{"activation": "squared_relu", "bias": "none", "beta1": 0.9, "lr_head": 0.0121, "decay_shape": "cos"}
Each number is 128 + 24 x the weight over its row's rms, rounded and kept within 0 to 255. Layers, rows and columns count from 0. Numbers have three digits each. The size before them is the row's rms in percent of the matrix's.

# layer 3 MLP down (transposed), 256x96, rms 0.126, rows 180-255, columns 64-95
103:172135143100129113175155108127109117148117168153172126128126144080124088110152119101129139148163
102:093136141099105107130159150122114149129168130157077122119124127076073168105132163163114124130144
104:150097100117155096102142120093139144097123134182117170113135144136112158125145093129165101118120
111:113165151120128129143151120172154135177187128147103160155147087103134156090111153113138138147165
088:123119118122165119130090148174136149142126162129072184135172140126063136186140128112114119150085
074:108147132155175148103143141120100108165120149161083099131135134120023142116143163151109156135145
096:117152103079119174090181138153169131129149149122118117151129091136129131119168156131141122103118
107:141103100164138079151159069090114155148145117151090148128159142100205157124178153114120138161130
099:106110098147108108121143098152147136133106124089147152148105187125077149165111122104160154121113
094:147139135160142144148142139101159123179155130131157138148111109165122153126135101121142123122166
094:137177128129082155154150085155126137124087151132134136098132115153106128127128124095140161127174
104:132179139129127099120172099118174164136133148143136140138123150114125170103178139124113124174093
103:164048139140153127104085134110134100082119157101167127141111093145163129159084114088135107121139
087:147147129140093139179140134101100158119141122121132190129135105110083115143097156090091134095155
101:099158157172133150164133083149138156112110155162104120107135124161167096128132137081145140106127
098:119140129149134165139114140147146085110112188138181125166162137119108107146134101151159162127151
093:172101121102133124180150109120132158136130113134125086152153128146101174121147103109142093105155
094:129098138156121085143093166099125128149117089103173113113151169133146132158118126176119090142126
098:111133161173150144108110156096060139121095087165148130130141128087076146146133174115151104117148
097:145149118096103117159124097130125160081177117128160135137102140134102163135130122145138107104125
105:134100061101116161162109155092108093127122141153099130110101168103155134123146086106136147133159
093:119127122146109157125154145083108112183106097091121140136154164158089102149180093134156159128128
099:112126193138145103153149152113117166164118120152109116189141162142132124160139140124130151119095
105:131167127093108131121103125108110173099094140135148120162126105143155131125122106150114164166114
095:106143135100066160100121143134149117122111128172117177137115088156069139116102127130122128117160
115:143135177123145139132136132121109114112137119109111119072148156099124067088131122139127160133124
093:161100110103098115169094127106167081099113127132116180126169108118083106093128117137128121112106
105:104089105163145210125135131117134163166140097168110150122155160115135120135158162150106145146117
098:143072164118138101135134163121175136138117142105103096138107146138133083131148109147161079129128
102:104144127127107115100156096099132119131127113082121137120146172102135117161146102139181060150067
113:113180147108107104151124107143076107135149161119139175131163144141153142162121130097140153102131
102:119137151105150137130140120146122151118178114110152181158087096150147145151118143131109110142071
095:094165156179109133125150149157118164105121140104072105134114120141092149142121116145146140139123
110:115130129100134117147096135104117133116121101118159143144127126119111089191113116152167119130109
089:126145138087131165161119140137129149098137142141108146149159156115110163146126120100100098134157
099:124117114099083171115127133146112158134177121137151125132105177142141107114137127093097157183120
084:145126120125083086145117102155143118155130126144159125122120171144081051181121135126171101150114
105:190134113167147135166117117155140127134151137145165141113139147233166072119121143119112090179150
107:151153093117086065133145127121103127137131152170133101137118134081159118143103142089139153131169
097:123132146131152185125136161133089158104110092136115155140119161131128125112108126156156183134117
099:090177128112120127102098091097131122105092132173124144134127108117137170131099133135124139140163
089:099103114126107130146139138130130127115113147134119188123130190120110114098115168126116154164166
095:128140147124121158127141130155140131151148143146134107164098092130086163101119131080081150131117
088:106090140113124087133137096124151104142100171113103143110128130089095124094156120139110123130170
098:092087162168119121148121123132150124128103132146108105089135138134100106127140152148130166132175
094:116108128143140146111130138156168153136148099122112143158112104153120139142120126157099111123082
101:101080108136159125147102104070155113099067125098127150118123151129097103110120109132102109102144
102:138109142124126160135095137133136171097122100125096133112129136094104143112101183148129113132142
106:116176123104161113196131079147109119139122129142141161086130100149148106118099103118172124136145
093:132177099162125111115151105150141087151125145126099094111098157135092128154130127101107121126159
095:148144107110096133111120162129119127149125095131121109086117105146097097140120182144085148159167
094:130126157119158101137138138119153144164130176108115116127147157143108105162140128152111107129085
078:153161138135108087140098128104169103137102113116134127132146160176066131136135119121159078102106
114:160152143178120129132083164146148130143109096141128134150118198138147137181158107103135121161128
093:132133103095150121094104134138091155137107099129163126155132150151110160153165104094136094159136
107:165156098110123123140095152150090165136101104143127123114121096150081157137116148144130115127125
107:123092132156108113096128118116090117139105139144080132138115152198166143127118068163086153097128
088:105135123155091140078130120124150115166126168144132183131120106088079129118108148122107178124149
092:127139102115141140096155166117097103131097162148108111081133100158121100074112098161121144127137
099:141139113168156113133145167090098172112163097133137163129138125128096133084153142151153146114111
100:119092125123101113182104113136137109142076128099136134104117151167110102145137097137155109149098
103:103141086138098150120164140156089127154185118136099118094132136160134128120137112136113168099140
111:138143113108119119087098123127110161151144083201170146124116110118101176137147160099107146148158
099:137149160128095128142148151116118106058136145119139124166159115144116085141163130134146102166132
099:106153114138097132117124125081134131064141148135114094179104158102133124169149124146117099131142
098:117143113135137096136097143162129126102137161112108122135171114179105158178143124109119160164130
081:112104173109076123143117098153111104116140131132118106122131151127060083139116177114146138139123
099:117164144132118120136117136168159118158109120147161143098114123133125106145094124125139139116139
090:103106157141105106171151106122146121113110162118164180148151089121107146113075125105111116146108
101:134157094105154132205126147125125107109079131119149121161103091094098137098126135115121180104131
097:175169134085121130129100145152150100107109146160106179116132154126137143127111137162149131124110
105:126134164090097124132148124128132075154166167100141183113138118159130141127171119151120135161120
096:120105095116136150111126135131116137111134144108141124095170096096054100100146150105155180123154
109:180141103145077146137086123135134167120146139119150097141145177174154092132191112114144086110089
095:084134194151141173146121128150166116102127141139100112105099140126088127153094116099136110117153
102:136124098137133173141150067142161119106157139103159143118110064124127137105111144105108115115129
# layer 3 MLP up, 256x96, rms 0.135, rows 181-255, columns 64-95
102:102141120101103123124159151149164097098090184091125108128139122094151124133106146112141166184120
107:100142129101113105110141119103140135110163152101138102100120131128144114149152128129142151141148
112:147115111068130141140158131161142123119149099121151127100133142134129087131134106123125139180100
081:110132101095108122152185119112161119115108135149139120107090130123118101168098107107070143156100
076:124143128123120128151100123147136107139121100137141105136138148096114145166125129146160091101076
098:170083199105111132145112115130122117174095126104136113122183151155130113152121154119163115085144
112:112165145086157161124152169140150081154107122173142095152122165138141146129154120143115091138117
095:117114140105131136159120126138134104141116130158161089138142174139128131085154135113094128082092
092:077131137137122160152132111147157094118121108157118138140101164107125109158153101131111114094078
089:130126131134113156132171070156151121163095124128129131154142127113151109174142158116145122160110
108:060141096140127091126113107164137142156121160105152130175162127141151146150161117116121139116100
106:161129131108112137137098172117169109166128148133095094135140161096135129107086120096127118180107
081:167127099117152128150135161141140080154097134164124127103167170139149157107120101147135085149082
104:120103176143149113129119135139151088122082134117116102117140129097135111095124108122066160152133
100:086091120117103157135144130158145144148142135156153084185113093123135128110142110152130137151085
090:173115073089126112124127148163156116156184112107157130161137135136143165146099124112132096140183
107:146133070141096123122157115177137150153130145123163119112149112111138121155117134085174119131143
086:130141084103093100167131121106128107171104117088136126159159131100119135157102115114103130092164
099:205114155131120099140152109136125115130133132164117108130136142132152149131160139121115104161116
108:106102169130121159124158118118119131146097123135141113122159125106140199115099113080122137119110
091:139158101097141136166106144120135158116129104137127100103116128129115121122079130170134135114069
099:073149161092108094103094142141152144147117132150131105141124141115145145118097133111087175157162
105:132110126137077131097095162138144097086122106093111116126155132147136147157140093101146132143151
093:152107178117156144144110188158118145158118124135135137177152122122126155134110117140154106120111
120:113068130127170097137082120155141105170123092161140120158135145132134135144080122100125131145091
087:149161114147118085087128099113127121141158180098145106116092120115148108154150138108118121123152
108:108120137129099133178136072131132129101108124135113132161162147111164098159141075158121134111097
098:163150080100122130098148121143137106135143177166104111114124154150136088119142136129143131153138
103:086129087118121151173122144158168136141107143155148094122114107120131139115103136113139136160148
117:134125109106135111127112120142147131143088101130129116162087174114152101167155138147080119101129
103:097161119130139167141148119130129077134128110134098129134093144109156156096120119163155107075121
091:148122134116116104112107129140146089134136056168123115162127150122132110106152155120109120189092
097:160138146133158127145102146164139139138145088097132136138160117094143147158098113129118094128151
085:145118100078129159120112153167135164113143110095134131138169133153128141157131123118081133092129
092:137145128141084080131131089141143135138123119113149134163136150130131156131120148151165098084119
078:137087130118159144139136116112141146130129138152144132102122150103150132069151132106105103171128
107:067136119103142162132138181160143127107116114122143143144099164149144143124112114102109154131101
105:147163111083124124121116162129150173127105125114136122135100096098149117121095124121116141150124
093:144099171132131117099136147102157137119136123128134135157115152085142111110093096100084107080112
100:083128100095132130127132143146142104096079151156133133105155094122158123137113121111144153114144
086:104110145117120099133137125151166170140125116091113149155119151111149161086086114136086112153148
098:113159127132096085187148126096138133141145107121099116114123174112135118115117140155163102139106
085:150136128114103123146136163146154091132149090169102120141124147160135153084153106084090122153112
097:144150114112099169128161124157141110135115155147136147143121129097143151104132144113140096126135
094:100142174126101116122132101158130145140075137141081120182150149115144122122080139131127124112155
097:168137146124127118124155122162133123154117130114177091134184158123130107117137129146167146109135
102:108139128110130109149168107137139147104138126135126122111081144057140136128149115146126090148126
106:083111115133110153120102094128164118136104131168146139160136132123143133136159150158103125078119
089:143130141124125124100140162175158135154157083110119133107132101148139167092148131171160125150135
098:129125153139146156179113143147163122131128147124097124189117118132143153106131139153154133107105
098:137141075112114181148127124143137162144113112131149136102160129104134136143088142137146152140152
071:103096097098138109167143118139144125127152154138176098138131134120109146084120130129150165141094
112:096088081106140142142163117156166114106177124158127110102134120108139151123114106178125134124119
095:099104100126142119166141144155112141110144097141132098132104077125138130157175124129119091118127
107:116126173089108142144121101152122101171116107064131151135140169133140146071126107102126174130129
116:138151118111165100161154116145126098101156133093129124118131115147138100167139116073144152125118
083:103130139125103150112139173117127078156157122143119178144138119140140154166107117152124110181097
091:150142097094141098125067123179102175106162121127155115078125131097137078121135141110133111125096
101:154105149129128137117099197125134094153132160184137124132139131172153152134102110068093133164120
099:135106141131114134140092123137136120134104192160130108163143119090129138067163158161116134129092
109:111142113120132081159161137120133137173086125156133112110101154173140113115127114149103133134101
114:135138068088134129159156112129133078144163125177155136087133104121145143140139132111142094065151
100:125138167116137150160168129119166115160130182153148131146128147160140169138071147133110112115118
102:112146169096149170107132092130129120188177128127157108154106131131158155141130155131157132162100
098:150152109113112134156162134123140135128086119137120100136158137067126150097116130137124115125133
077:156113116099130158143156158119131108162092110133147115111118157082133126104116139172120099141097
096:091182099108120111125151164155142134159151151162110075127145144113134173107138117145117155121172
088:052167189135114140168132135147135107104141107140119096115141129113150127117118097137102125119138
106:111090127131139103121091186141148120149145101181144103156101155137146131148153153097120132129107
096:066120147066085133181111116120137139105137086104162146151114119123129136201101122111134139156137
109:106100166108102158109127125147125123118120106157112118147124110135153123148111077130109133104113
097:174145146113100168147160102128113074129148097115127126184115163088144134120167091105114132062141
102:106124158103112077155143149162135136100144105115172121154137168122159141110160105112126114123119
096:121135152131157147139134169132143126144145099110153111163171098145131169162137102128120074139132
103:156159115110084084117134121144156130136141135166137126135135187126135150139116104159132113128100